{
  "n_head": 6,
  "schedule": "wsd",
  "doc_mask": true
}
Each number is 500 + 25 x the weight over the matrix's rms, rounded and kept within 0 to 999. Layers, rows and columns count from 0. Numbers have three digits each.

# layer 2 attention output (transposed), 576x768, rms 0.0393, rows 57-95,153-191,248-287, columns 416-447
514514558554545526525444496465519497488488499541487557494488527488482473504490502520486468471494
499482472475523496561493491525540486543503481512494493509535527489520504477485433476498504521503
493536505487474471510508508497491503474466477528541518565566495470494444511448544506507496487524
472511479499490506497438469555515506462497487483518542538521502415546463503520504508467493548473
540526518504486502481529529505513500470472444481532456509436488470509541497499502540493453536490
509502467507499508481535497488470427523504469502537475468498511528467529529520558556545512477500
500488543466521502483500456508502491536485549458518487478498516549506510486510502523506507472520
517495518501533494489512458543512478486479478507536473493527510476518466504510485529539482451548
485502511526503504511451475497479473432496509516466490515467485519509528472491496499463476500517
503501518494494495549500501484473437508458476535536496499554525519494463508500496518518462494500
528460457482470524487510490503460507562519503515490485467550505559436486507491494508492506480526
474467473496474462483476487454520508557525508523519498488507526527473525478513466487491527497490
497487493529551523543452503483501506491481458513481551486461513482472516520483510481528498509502
529502473489477512508512528491499501498502479481508520460561539485456494516501527515480528524450
493510488486482498487464513535536506490475517487493511491562492499549495477491496541463525474510
477505512523475449512547498500498523491529504560526489498490504512492540459467532481498475541516
506448495509509525547467485519494512453494504504484515524425526497520499472486481507471466484511
524484496499463470504510459503514482525500548520499519530547504508566517494488517516502521497487
506520531538529516486499491491524574487531472482508560483506537524505475510511524553453513467495
505522479488464532454569513512493515484488520444463459501524463506456481525515496487519521532530
444539490515508547493479541534510475448492467433462495482453470474507487474489469494502456512500
450492495503462515498455487491518512513511471494479488495479470485538462471503424514484527541496
474492532492499510470460494460509524480525496471520477521488517520476503543470518503434518532446
503485478489503501489507470472450487562536525530493487502495517547546531525503484493536521482487
526494553506464513484496507471540477512496549529487478451470504482469525526509483536517494502497
508472446511470508492504461507462490525522515485488534527523523538565493514485518485522516493483
506534514484521530478510456548480541494501506481463539501503513533521511520513493507493489404545
467527492500559525496494511494472489485498443511519517493450504504521530504514468510510536463456
461506465459429485497526470497483499538526496535556499498569497487555496481498508482527521509500
515486503505484464488497518492533503562503552498490478517525472513509493492496544483501489502505
504511473523483480476496447448495516464465522480488497489489543515492514489494597515486485537465
515498541473502537494527524474542515459513517511496511510481519510480507493485501471499502515500
486530526491486565506503577520516532514521509503482472515478474537472533513522502507537547518497
528522518470521501489509512516465516526490455507535526473522493435485491530478503524494496562446
520506487480529492482512486495465536538490491498493523475500481516433519506496476482540517475488
522498504473442522522484514503517482483514561530514500514501490484495521563516523473510490504521
512506484467441512508520531533520534550514445542494455517514487491479549500493527479506510495534
514503517515516496491504483486489477456565542578498517515513497489507516537501531505503520516517
506516484499469503483507517504475512511507500497499529499493471490476504478489476513510488527496
514472528553543557462474534485540512512502513502489505515501523527477450489522500501484514503509
504523497499472521555490486513533530547479482518475510507543522500506526535516443435484523496536
501486524505483484494492489455531516487501501538512515551514541497541450483458529473481462481504
464491504485464494534447471505518497494527527460460531497525512472551501533485512529478532539453
473496505467478502497486496524460503462492474484499523494491501506535497504503522512469515521504
509515463521521441485523516474482476562463500505569546476506518511495521472519496522520503488516
508527547506485525488532485537524514545449511466515504495466538484483465471489524526517521510529
511496538474497509500503487514498474510453478522505496542521477460480489495526468510511517484509
491549495492494525500497521494458497509503471540437510530504479508472454513467498518475514486537
534483497501503522491485490505483506554460481542551484529521493529537504495558486517516429514477
529535463489448524505499520499517483566503466510512515473554516497488492512497474488471521462501
483481484505517521447473471482474488540490492532478437516504488465485463491529515507531470494473
444461503515513521518508519539534490495492538465443523479475491452461511494506526539522549507485
523537492472490498486506527511449512556486506500512525507547516467513476454517523528492506540466
517497497485430540472457525512510509466472514470498502501562484532523540484512540499454531481524
461456462497515473509546458501481521473546432538535501510493515491533533506497504455467490505510
463479467499522450574476537524525534459501559471512511511456505518555540556423518492449473479559
558499524485491539491486483535510530474491508464529529510508483504506561466468525544489563506483
466513499478544535499495465467523542470492472519482552481506535519464491513499513571464519460488
530492483500465522462538500490426509487472541483467496457567521517507494507496512502497509490506
483475510493493542494491524539515475456508484459476520487441493500535504513465470485493472513539
504509508495449503485509466501490481498507439499488471518488470507528493467514469525515542520493
475489500433459505481453480472510529476511453453503502529530513517548499489499525528444506481442
455524493506509532523489491470463472555498529470458491527511472479508500552480490498516501517517
533524514491481508526448492480544500572485544538495497461461488476500554553535450535522471502508
513490481516526515511508464512461484502484534458469486516526481514539472490446515509527559499445
483561491506516531484470482504469478506480529497509551516536499513505490503493482507526498467489
508527478497570439478481536484512524526501481499520571488465520513509504524517458477524447491498
483491510535454465494553474488514498510535530482494487506515495453519506514490484485529510497501
496471498499490505488488497498515524512514547510488484511513499498508503524494520475477521466487
507497496498541457485475482484515500459500483495508511451464559516492508522450558522494502524478
515498513442516527508494521447515503461520479515536522518476502464462504480450505453522509497524
484521510512473525501526523536508493541458504541468508530534495513457529540529534516513539484539
524510505459535491480502503527485514497503456540486490521529507482509524506529508519474486554488
532514535518505520463494527529477498541504485519498511506495466491438514496533480475519483500460
501480483521478498531485489512486502547479579524517472485464466454513504537536460512491451518498
489484482485458519506510525510503539501500472476490488563515476517497528524524467512487524495514
484504461509556493506471493520444453439545511553488515511525472480514507494516522487509536499529
520509519541494534494554464518515503508511490478471464510450480457478538494489474524522531550488
506463523507489531530476480514477508465506540518530507510469484495517474476535491578541552510511
539495542511495538502516507455495521518513496504483458506516469508447463529503501520522462506515
480483513502535504495496485510507441539489520494538525541524483499513462485541469490529535537541
543511558527454462498480527497512503450515526539510494532522511488448502531485486497506481482507
502514476530503478488463448534511463484507508483488527485471537464509459517484498523485525551523
523524471514485503549488524534467535487562479499510505456514510476463503535443489509501454533514
512504445480489467508525472499476486530500485515521521476518494475517515539526499503535491486539
476503508504547496506514496513504479534481509480526526503487497541466488478519492489502480531545
537492536500521508519531508464517463459481500554478486490493476468492566529496466462523485477509
525485483513477535508539473526514525513514462528465485508549515534452477470494504503464494512557
490501528517488531513515501445471425467444502536503481515514482493524502512549470533554486508450
530493491493466514488494512486490516497501476532528477496503498529490510507493485484484486464499
454512520500497432457462508475512508548499498502533464513510498509461506527553508497495524516506
495482469511514558539486537540488515483529506465478507452477476494459506525448523529520507479514
502501482495508502477460518488486446525524531512512494503520519503537493509532483482562504530493
475537457507483507482472526523510483504514498497502513470527502506510484496492557491465498512557
476470491507504454478512487489515472484521495542491507526462489519515530527498508478485486526451
484542436511467506517499482552467572479523518479492507464474539465531472554442513507454484485537
515472483469504532508515521525524491483478516472479518516485489522544545481467529528485511516474
479535531465540502501507480534507554476514484503504521444478489500507474507500513545505497516506
494489523514462482477517482507501507514551514476504497513528519555516494428478499488516506509574
478534498509461474516462495508496528480503487487436493451480517496498516488464517487462474487503
479491490498463477518496495505527516549499487494482471491465504468492497514469514532457526507481
478439531496523512491509527493528493475490504539532481530476518537494523524481510489448511509462
475466529454494508446493495505496512540515520493500506547511494501520489458540495507503562523525
504532505523499471412489510453507543556528520502518515519494481469503498521499494494488509470532
507423529474475500476499498477488477520491516473492492541542527552530493473514468476516503484434
498519508475515494497509487480510534511520474451424555481520508519508535499458515470476466431524
506501453497506517461527517504491474492439461538456499481496461466549469492533498505515505485499
486471480495512464457527498449525457542489512488475510551491508476548492494516486469553509488510
488521489471514444482474493507550527582537520462525493512506525512485491506503506453499507511520
471512495481522552486506460491476503449505528498493499466494551512494533484473493515502499509410
541505551495524465501504488503521519477493541537526482528511541492488476547463515514498509517501
486545502518508519510506515527515570500539479498481531436490483510501509500461519522492487512516
507451468476507498506501511495486505484486469534565538480509536502509523487499522536464505519469
487494486501527493485511491492516518547513488503508518524517507526455480484524515474500510482519
517543471490481476472505495479452502542490471478496507501542463499542456516514496487534497489552
499470464480504494532483528479491520531505465489532487514499556485499493557503480490507527484537
513531443485513534480483483536493530487540510477484524457527495487520498516478478494556511513521
520482454483496466465514480451510489519493477513470518513472521532481533507474484493470485503435
# layer 2 attention value, 192x768, rms 0.0409, rows 57-95, columns 416-447
496512486496554538530437478503509467457494446521469466494543562487515431503524443504471441542524
491466487467536498522524529506480497497481478502502533504509550499510533510525476494522520506495
530535529494536490521445524501452476415482469542483496465540512507509507539513515528507496530465
486533495483460470537463550481498509484488532523510544524505468521513471464528500481453536485443
521479548485517479494463499490513516447523487483501506443488460485498463509473542504526488502510
485488487535444521473532430494522501513473503505516462474463502519453520515516531501505521515515
504512495511507525492523492512553475512507516468517563528475469519493463513501482503526526504532
503551536493508528490509457546507475504490420520504492506520554471513517545514494510489503531444
491512433479514507453441453541524493491471461503508508487525485505512461524496498499502514510573
500457532529515519538526518445511476498462468507478487495505514526502518497502507518500501505460
509446467506473488496499507519494501549524494513492516505489489503513515515479506492505549510499
479484566532519505504502509483543489488448488529513516483543498526467535475468495507497489526471
484529505488544483534487475505483522471546463501501520474473497554489481453484545512467526507493
516496468488479492505507528465469528548501498481478503460460515464515454506489533490498538496521
528470542479479492537457488501519511483482512479517524487487532487491477465483516522478539511432
523534523465525492500515504521508518506503537502485517523464492491518534518469502510540539515518
519461472455504529536445452515542510455574506473522508443524467508465456494529521507513489441471
503517571495526466502532523438556508478504547503485521529479481504476530490505494528478514436484
479538546494511571521484545508504520474547510511497485518498499515527513497486512531524554480460
505532505531501452501452487472504502552541466436496533471508514444495533505515495500479497501535
463544475472486502504464485521514525478477502497506502505474481522475509520478528482508474508499
503543512441451516483526489487548500495459500485505476475506491526503504493495465481500495505491
536434519518474556489472493513493512464464507524510475540466431482475525492476463519467537469493
489484492533489478471527495466507501532483521491516498497542515497495497595518522505465471517485
520453500508463470483462454470462431532507506535482519517465550484487538500525473499492497479461
490486502530488491458486557416519522519495506520474469516504473464527536482484510501473497497546
490497520558476505506508475492517490479484468497473506492467502465535482455500514531518525501522
521512453463528543495497544505468508514492499473493499480519503524509470517569470510497498492536
520503543522482438497548552512494473559475536482495468507526512494476522520499501465499521466504
498508555460480455483496517513519487513529532481485491513503512505468519504495516478512518505550
522524514519508523534484487460491502505479527499499483488482469500504516484487480485455478536485
490512456456478517506483539508482509470479512508530503519513495486478450494508515476528480521483
500534507547491532518462479548534529549485509458499532490483521537506513543478513489490527491498
508516515522490538453522526557518483533464495527497511550469521514535514524475470486498490509471
516448527510513485492514471466520511505458498499509534487481510492486494483529494516516490491555
500480465529469469479476475505525449504507545496501492491489484493459489527530488453522526518456
496471512492422483499513499531505463508467471496508465480498465452514507520511479489473523473500
495553493485539524480534516523481508487540501545475456476487583501523472504453495523557518455528
475517480480476499495491486504562523543459489531514510508470495509523524498447503499501488570509
# layer 2 attention query, 576x768, rms 0.0432, rows 288-351,384-447,480-542, columns 416-447
502497506512507515506502504488488494497496487490530499479513537516500515498521507512485498503507
500507492500495509492494467515523501493493490509485493492499497499523517494485512503505508504472
504486457470494497515530461513538527479487492479498515485486500525498522490498499488496514509513
482506474477489502520500478487505518476497537488508499488505525521500494518498499492480501487484
509484500486496493463553511510508509502479483476478511477518502501453498511510508518479511502519
490491481505471500461487456459482502470488515467522492528506490495455481509478477525511506515525
491485491502463486499543502514527505498501523487493511524495497509492534483468491510502521501518
492467505477507527483478488537523465493537485517461513500483512512499501479529471517488533475503
490512477465480526530560500516488507528496499508533514508499539472505469481502468469512496545508
465504489486497492500472493525493524492510501499483519516468513505497513509540458509507459458504
513508517527495493490461491471471518489486525472494500482514503510500499495509524491490471493479
507525519524504528521520502464489488515529477505521489457486484507474505447484448518517466504505
495494507491479521488516504529493514492532492534501520512530503481471500480497510484511474499502
501489496490507504498499491522528522512482510533468491512486532499499527527519517509492545465508
484495511482507497513499495517521511504513498509478510502494510502500518516522499511508502483507
511490488490481509517495503511487486483455524539484510505515534513502510463511499479515509513493
476478501501530515493489498519516497518499479522477544489506519505501508496478527516489529447513
508490514500526499499525500514511506481492531530478491513495481504513514506520495491496506531501
524497499496496506509487487463497504492502513489523476489489490517499502512500501491505484498484
496511526484461458505498518513484504526542495502511508480499535488501495486492486472466483520512
531514502499513458514508508457500504490498529506514467492492490525493488477508487501499492492493
486503492516482527492472500467492506500504506469505491485497503509495503523486478500491463487495
497501500518503547484499506512491549522525471540466532471491485484496512469496522474481508486523
488487489513528508496509514509505501498508512518479525506490505506475514508495520512509519513528
489520517500494495484487486476501496492517508498512502481480501506486498513498487484479489500499
444464526506460523472494514540501517562520479546480513484481489515504498514504519512503472479513
516504496491537517529506530517514514493489522525484508484480532522485526487499500502510516508499
521479500498497493508503499477511505475496522457517476503519515522523492493492500490510495487489
497516477501505501512521502522499524509530499504457527504493492500493493505479495499494527517500
497495489484502495524519519494519469468501501469495478526500528481481503505491489510529520500511
476487510494467503469486488499468497521514498496511525468495478506501520538525480507497492502503
473473496485487497496509507518497505533487475553482539484509511498504506493483506522485500511526
506523476516527483502515489501493501501497489508499507497496495471498509516474502504502489520485
470488487491507504495533501512524501507499524503473510492470511497494568513506489492496510498508
448506537491490498473491491542477527568503461516469570444479466509499508511506515509483505546475
507481510511528502515510516545499490520477500535485516507470498469495521532518509509489503493511
536495490510531483542502535433498500488507507504487481492512518525492497497501483500512506469489
494515481504484504516470512475524493502497509498492477469495499529525480505502497499491508475472
509486539470483477527479518487481531511513479519522490540511441496529493504516510488487483508501
496477486515516487498454499509506509505495482531526538486453505502473501528488480507480479507497
503529497522523495499494512486477502484497502484510481476499500489484485509485477488502505487490
492464517500500508456484503488535514492514503474501533503464484521486530504493496478499495504527
556531456478532473491501527419482502494524521523499532458523537440498469500467505498483491485558
530553532492505506484562511485488478482522527516529556531483524515506485481473523567469528490566
492467543511533513495453487518498489530517513554458538516485511499484526497480554515480505479509
474533494508486492484496514508525493503489529495476496495508507533491511504517507521480527501491
486493554504510530477491525509499514494509523479484511492501486525496522506501521535502521489479
470472521504516509465490506485490504463533465469503486533472488501471495490458487536504529534451
496471528527543462483498572489537492528468515486459486487445511482524493513533488501500496478509
499545476466493509541499439497509503503424466501482513534497516482522563515491489510505518481528
532480503485509540510454534504461467520448524448512498482529464488548441456516481489534498444481
543508528477472504546522523490446540460530471495530495535516477514473478501522477445474518473476
470494500463495530517524496542503510502441522506496494476487508496496499491524518497537548475497
504496521521468524448442502553470461533457487513499500442538565444497473473469522499505527486461
473472444497466498511522455474549547497482500472451486488498521497490520484510529464540536506545
495494496505463458544545553466488477556507471503505481494486528479507505509546464509489542492515
500488474516494492521487490438534505531461517492536484529461510508511491538455482514523516451522
512490492493455488523558468490496487469528448474479517506531490550446527510513451541478531549513
491523515520462523527504494466493529525507500502500477497472513488472529486499519511544496462481
485499481512514521479499502543478502485483544462489484508516503501539502487470486522533517504503
502529554502453560501478552473529491480541523456487475502468454535501488463456483535519527577493
494519520518504483489521506525460512533472464455505484519484476470509492545490555515463483501474
526518581566482457527511501501500473554510508472526469551500478479514533510456475443471421565456
487466489465495457468521525445534522454516517518551483496467451469497523490483501518554502531504
521488494513472499512488499509491519491505514497508497484506481489474486452515487495466489502530
473468503517499508475505477511481472451508504518513493535490476470519537493526478506507501512451
492453491468480507494535480517497497485518518507490512498529505511514513477480504508521508515496
501498510488499514504490464484518492537525495527493520541494529501513537532455472494495498516487
486502492497506532499474470495472508504509524481510512518509508499498498526453511505517504505500
522521495481506506513484513516504482518516509505508500527515527488441496499504477500488495498513
504507505497504482502542510504529490498467495509513501492498490489465515481529513495501509505501
479479485512477487478510494521518504514469513494492478481499510507508494456503541521503498531511
517500526485483495473507468459478526507526509464512508498519462503538487466538454483500513471517
506504520510549460487504510523484475484548539451484504516479480461423494576476490481527464464578
510507527511530499501491498505473523473531508494518486511511502524511486478488499478501514481472
522510528490490519508496500457515512538478499479494495498504511499504489466521469487512489482523
485517499539504510489513498475481525527512498489521534488475511495481525486504510499485495505533
484470506461467535488524509519514503534477473519487487526471507513512528529504528511522529530505
486486469500474507511486456475470529529476466543504504490469505542496521490526527502497494535538
481503518506490430503501484482489481467521510467491495500493482490483514543483474488503528471502
516451462503489513532474497493536499517468506532501513482513515521478489485499507529502488478499
486445481464493517539470459562532496524497467535497498555495483495536516509511530509490511507499
493510533464526528493530503540509501453516520476495527519484490478529508486514468477488529479459
513555497511501509455475481465507489488558525497470499478525528471482498483493489501483501514490
520532542477533491469487534529501502468487501506520473535538486566541523498505498481498517489472
450520520490452499475578479500463477460485536451494499472481511484458487500509462478504476479510
524472496518486525497486519493491464532500495508481487491511507452493471498501510500540478536493
515487505514492510525496478473498477532519509504492495517489516497485528522510506503510481510534
475459485498476481510582531548532508491455482496489508494514518516463513513512501487532521486503
500509450508487493474527510445454454527545506489489537447433526421432455484471434525536478516508
528484514515490504544512484529498493502514495516503494553495478513467520504516533508504516519510
535476500471518525486503499524519495469526481508510484513526493535534538479484485511460492491493
485520474500525486516501528465492501538512538464503516491477508445506458548480499512502485498504
488526524516493491483496517475452476508500537491521469517512491498509499503475499493507465491527
444463464541446458486510448507488506511477452503520509482458491428439432469471466510520478538529
515532460521492478495494495459482464511464500533432528497463508481479493488491509504526516481461
493495492504481498498489499477480516503490511477519493496511526477511469508483497483493471502521
469488493545461486518557498493473483509473496495512512507468491467460508501493521515525518492526
502490489536518466510481522474512487493469445474550483481479513436481437469460457516471504494511
504495510519520481511494486502456497508482515504529504520495497489494491532479520516512495476518
504513490509512542497547498530546485485517537504459542486516476546501579517523519491496498510511
497536525497501495457495507531549493509519508502523497466523506547504531487503492483482488514478
518497524488507506491514489549505511512533514491500484522510498514529495465537469481481526511467
483492489529542544479517490509572486537519518494494523463492540505533525471522501484467511506477
495473494508510505498479479492475474526496510497502517524498484473486459505493493509525500492508
496462513509477514514510474507512524504509491531474524489500504512470549480525488516503499516490
532460504487516519484517517484552498504523486450487506533524478550542520487513488498486497463442
464506534537500558538432489499552505501499488505487508525499456490503549511504519484474560476483
503471466519534478484548462523458520466486535498533524459510454510471468482488539516546458531517
502522515504518495504479511526534490495512488512456517494491501556483559466514514492509506512478
502510515518527508535479487527492513493482486519476529527482498546461542509505511498501523503513
535470474509504477465504502489462495484509482519548528471512528469497445480512466470495513530495
513468501484538517505516469483470515461499512487515531459517490472540502493515486510480503495508
537481461493524488494543472490499477501501527514472512477505472485465491492459478541505504477500
493521542498454511465495534476486485497500468514576490487483524447492496496493465473512472521542
501521512484504502482522507501528483538499501523465487521511516504517513508520554528519493510467
507516493497488467503485512516491495497508503423534498477477531486532502490508494516530510514493
495514484504506546488486443501552534473502516516513515484455515532511512547500493509472536474517
545491530508488455533502527443530449488513520473522433477517497506492482504534497523481486466438
486491500515505531494444508528509479522483448507500528516486504500507530484537522505481561518531
536503489530520535470526485522470551468469469479548495494525511477479467507489478527473489532503
480531520500495491504475520519528504516467509505518482534525493519535475504448479501505509491495
496464463482516515472498524531508534494514494490488512528526448520534475495498491512538538526487
493467527500472509471507470562516530553501497515485494494482496539484518485540521537521467526561
475519528483523501487513510496526486497521478489499504551536474483503531542530514481515519455481
468530474516481506554506548495531563512514482488459487527535479494506475523502521485469507463477
497492508490512508523476500511529517490490486535467525523487516488528492517498497519486508542531
431513512509422513482480471529485542526482473499537508520484523504496531496511499499504484543531
481510529455482494493464495477465479511465482497498506480513522473490510511475508513504513536490
508480485490460490469486505514486469485520487494498534490484473496491500508465493499522498515508
507467469499455505517516480510516499489523530529487520524481485497499531496481503475526524497527
482490480516495522517505490513503534454482500489527498499498507520515520518509517476518478448504
465513508487506492477551521520514538484460512480474483497511517508485492479504520491457482485472
504485496474476519498531474512492433522470492490500495476532500488476500518449509495512517521515
502518515499473494478484496487515492559496525488492498500500499498514501514482523506504498528516
516444453499481505535519504489475479479510507518499511520502487506498515499482496475505509501519
457530558461464486471521518505516497528481492485522497488507515501496497474500498501471500541486
528479468518473519507519497491466477466516505510515508527482500492487523558499493511512513506501
526485471530512525530487504491481467468491495507490515491488486501475534520493527500538493473496
494509545494518494514464512485519520525500483512501500493522530495502470458526462518467503518482
475533556489469467455495509490527509502504498482503494505496518505515483472499481471479496521511
507483479499469498509539494499484472454515512480504490515497478496465507544482514500522484486514
493531531454501456463499511515549510552492504492480465483525533506518478442517491516493516517486
513510545493499510488499501500495493477501504484528529493511504500484491531479492505488507482502
490479509490485498509503474514505512463491506524470488509503501496488496487534481482504496498511
469545526457477467502513506519520485547483503491486441493507512502498479435526498501495515508468
494487459534521522524518498483491482483496486501522519492485459497497519533489516499511483482493
475518540499508487483497511489514504553485498524481470493523535487498486418537490533484506538493
504487491534527511510503519481473508503524527479530509512489495491491508527492490493499469485507
509468479538508536493496511519492511472533506478511523501487482491481517556508499506519492500530
490487503512501528505506488490499525489472495510460507487515497506487486466553503523496520516475
469524529503483482493497503520516474504513485482483484514511504489490501475533480498477523522489
518463461534526518526504475478485503436508514500518518519490501515483477505499523507522492494529
486522508513510498493521504506544493533482481518500491499508522493514483457564486522485500521495
492521506485496499524493504529489501518495501494533494492505473505498499511478504471507501473510
509478489508530522480511501501489508536529502489509505511485498504494512499486493496484499489518
484515529502520492479510502533529503538477467530495496496503557464510497475527474504487515543489
517475495518494501487505530527488488502505535508510487522510510480489538522470471501489503498509
501496480501533499487524502498504501479499495490482507510509505517450488471519500518500504483499
505510524474480486479513487513521513505500522506520489470527528507506485453520496515510512516490
506512493489490501510517458500514487500527501484504497488497494473497480508484493472504517521505
510483485486498504513490492473471516478510517474543510480498480486508496582435500464536485524547
492520496498504501500493481498491480517492484529487501465487517481489497438541500494473505519504
488548536468441508515514514501503475505494517494506503474493486511525491494487529488509517519499
501506484488512530504489547505479533540492498489519475505488531470506504566492519507547482508534
501492478545541519497484514495496491523518512490478507491472519508454521527488507547498505468534
484480470501491489497534497504494481496475474495470496517522483528508509437533459526523538472477
513466484501510512508494478511498549496476510501511531508503471464503462503492541511497497529482
551509537479498498520456488478454446468473517486549473509519470486509513494475500513512452504489
504450485482504554504473455539522538503512478515493496541507502472501455475507508471480469504498
498491484497483485496487465523508471514488499512485477485507472500510503485524529497485485466466
492481520496523525443521458501487513482523512487505495515501546519462511488442504499505518494560
530470499508473503506492510507464475503466534517520504525496491472506498567474509486532451477515
492546486486499479465497527446479498499512453529494488487519490560510503495498522490493497477511
484511489482482522506514495476486482516502469502487498521492514508465526505528491522508523503477
499510511551566485501477497536485504446498532481474516508479502437478504505525495490523530495512
498511528528453518470512512524556525496470472499508461509452466514482447538510505564520486471511
486550467516475506495488463451501492466490467496470548508475442518532544489491505521491476436494
485468488485526504509481474521473546485476520534525522499521509500514501456512529446465488515514
488461453460498447536512531509521556542509523480522484511520486522521524479493513452490526458478
497529462510479521471537522531477489486476534493502483508476491538498456494489515548494503498522
491458531454467551514515504595515502485480467500490500513492518430468454448485492503566503521509
513488480557539455508533485509490596492517478459536496521506524518506496482484500462508531516545
504455547460470502527496509557499570508535509490556484493516562460471446486487487474503484526510
540432445527507544526457473551494491473452501479515500504452533512528518478478474480532461470463
520433541547429546508504500518476487495510471543474497496500543506490535482506448560512443480482
496596471531520479492490510441495490510501453433459440477518530511534502485480506479455531528447
515517468493498597448518486589528447492446502459465504521502488497498511548495513523559549469471
481485483503499555530475516496501545496545504493485491522474535471494502454456496522474511572475
495498467461489541461527510511519517505493482470499519479534480513547502473470551546506485501499
484503540542512499528471504558487540546496497493507479518562584498483474472498498452478500524476
# layer 2 attention key, 192x768, rms 0.0419, rows 96-158, columns 416-447
505490508478488508492520493510527499479543498521468473517504484493518480484485495485517517513489
491489512510529481511529514493477511501519498491505503506509515480487492478519492504498486480529
499513533546534505493486530506470484532511521516503503508497489470495494515480506525494491486485
481518513552518492504497508510473506534468521510517523501468485495484488498505534517488494507505
476502500532495509530451486498468507523495516515503523508476512490515522500483499488518468491493
511502525479514482513514529517484506520520483507488484494502499495515499478510511468505503501477
510505521497512518492481491499502487489536486497512474497522505489511473502511488481499489492488
498514501520512476530521503485488521530470489506518519489504469484487503516482514506477506522497
515486523509494491483462503497502497502516495505474479495525490511502506496506500514484502475500
518488535507494494503506503484507505525518525522525489486504495475510498505485511494517529547513
503490480480510485507523501506519490471513497492516469531497504497511492497502492498519512495511
499497499479487502471471492510502501475484511474492491524524504500533484522513536499489505470496
495493512504501501516498486504484509511498499487486508482489482491515497513512487510483514501479
478496491520504499501520502506496488510530488503498523497503471501481515486495500502480490536486
495498500504487521488497487517491508529489477509497520486504495492505489498477503510485503494487
501498512492499490498500507498514508519515502497483488493482476486487515520497519515507503507503
484498497509475490504515500519496506512504490485513505503504495510503505505503496502477491515497
493492488493501509493487519515517488546503479512458530492519511487509505490490517527511512488495
523497496499509503481495523484502481449502525495494484521509506500502497488503484509521504490496
506478496482487515467478488494497506461487485505523496513509499492514484485494493500512501476502
523492496500506485512488498500494465478499514501515489527492469495505494510499500491521510499507
520508517488503479505515513479509495478517497496525482518507507508513483504496483494477508516512
488488521483474501490488498504505498485512484484515466512527499497520515504495482514505478484484
484514511502525506513504485499471535538491502545466526482475487498486522482514536505498506501500
506497493505485494514501510503505497490493488477524512508524521492517489497517483507473495503502
503511503478491507476493476507506515498512464503507505477511527494492498481509505488487497500488
484509481512517488497495493486491513506499507518500518489481491494474527521492522499511520520516
521505505471487491507489520494512495470493499511492492520497479509488494512472490499501483494510
517500502526502520522492487500494514507497484512501501488497489503500515485518519480488484486494
498537496530545475526513489511471504515499533531468528469484497492479500489500529528513520509523
500495498495491541498515485518499499497519474496501488490535510500518488491514510480498499509475
500510506513501517490498484493485503518516499506502504491505465494491522506523510497488482505513
499514477546520496515489512500481505520474495520480539488476521507467484495501522505483521491498
458531479542505477486512479490483507521509523518503541509485499470465500536483514499496506511472
505513500472490532479513483508516516485516496495501482517528497479526506482506485507499479516483
495520495515519495503522472497494500494503518505469530499474481506481517478497477516502525506489
516512508494510478503534500494485477499473536510494533518511503533450497519482497533507543504513
498506495481487503532505518493490505499477490455495494510517498524515497487514495502516500507490
510514523509495520475482501496506538531524494493495496496528492492513493484510523506498518493504
490504496495497490509460513468480492495494480516500498554474475484500517483499503487495488498475
461557474533507515503491514536498490554512502534473519481490541492476482535502499527457516477466
494510514510475504497506488490475487501482511506542515497487494513524500508502509495484472482476
500485474504516507523447500489502544497497488502450496469496523479506489509512503463497479497467
518533509468498490492539538465489474484510532513525538482503510477481482509472508534497518481564
500482523513514516521509479484484490514511473540511500555480466493503507512510533518490488481513
557497513480548495489498483523518514488491522495473474495534494501531502509473504499497461505494
562502546483500496498492536479511512473520515471512451496553500498536498466494510508527478493501
501448560516532532480484479501485500469527459482524479512494531512518520487478489530519525535487
497483543505506448507522601469545503526469534481468492498436505471512492514529492494518517484502
529518467463489513562506442478527536475439459512468503516494518449521554516485492511492499465531
517502529493512537496449540507459472537464516449508524493498475499556468451518488488523513457464
541493499471477481545558520492459561488523482481514480541507462516487468495512473434464508472458
462515481465494531536539492539499521498438557529483481480490487496479498486501539492551552470462
497496529509468539447489493552458472501435506493502504477521571422487459436501520483492521463441
496458456491484499498525479501524548503469493466454499520487500493512524492477521460537537498562
501524519503463437570595575480448458523499485485526490493510517481531491494550479488498533506534
531483470515486507534506469431521521492478533497532510534483521491507497543440514507536503449537
502481480477451478518569459496504504476522457505510510503530465525436511528504441516463523547502
503511491528474534531524464459510486481512473501493484482473526485475480492479501507548515472497
502506454508496541472500483550470504467456562444463464526510497492523508464456505521529510510517
487525555523455564491504574503522493500549499461482477500466468545517500438493463541503509606551
480503508514473483485526490556495517505460478443520480509486508470483498541480551516458514477501
506507601528483451536527518488476461545482518498551488541513490480505526524483520445504461564476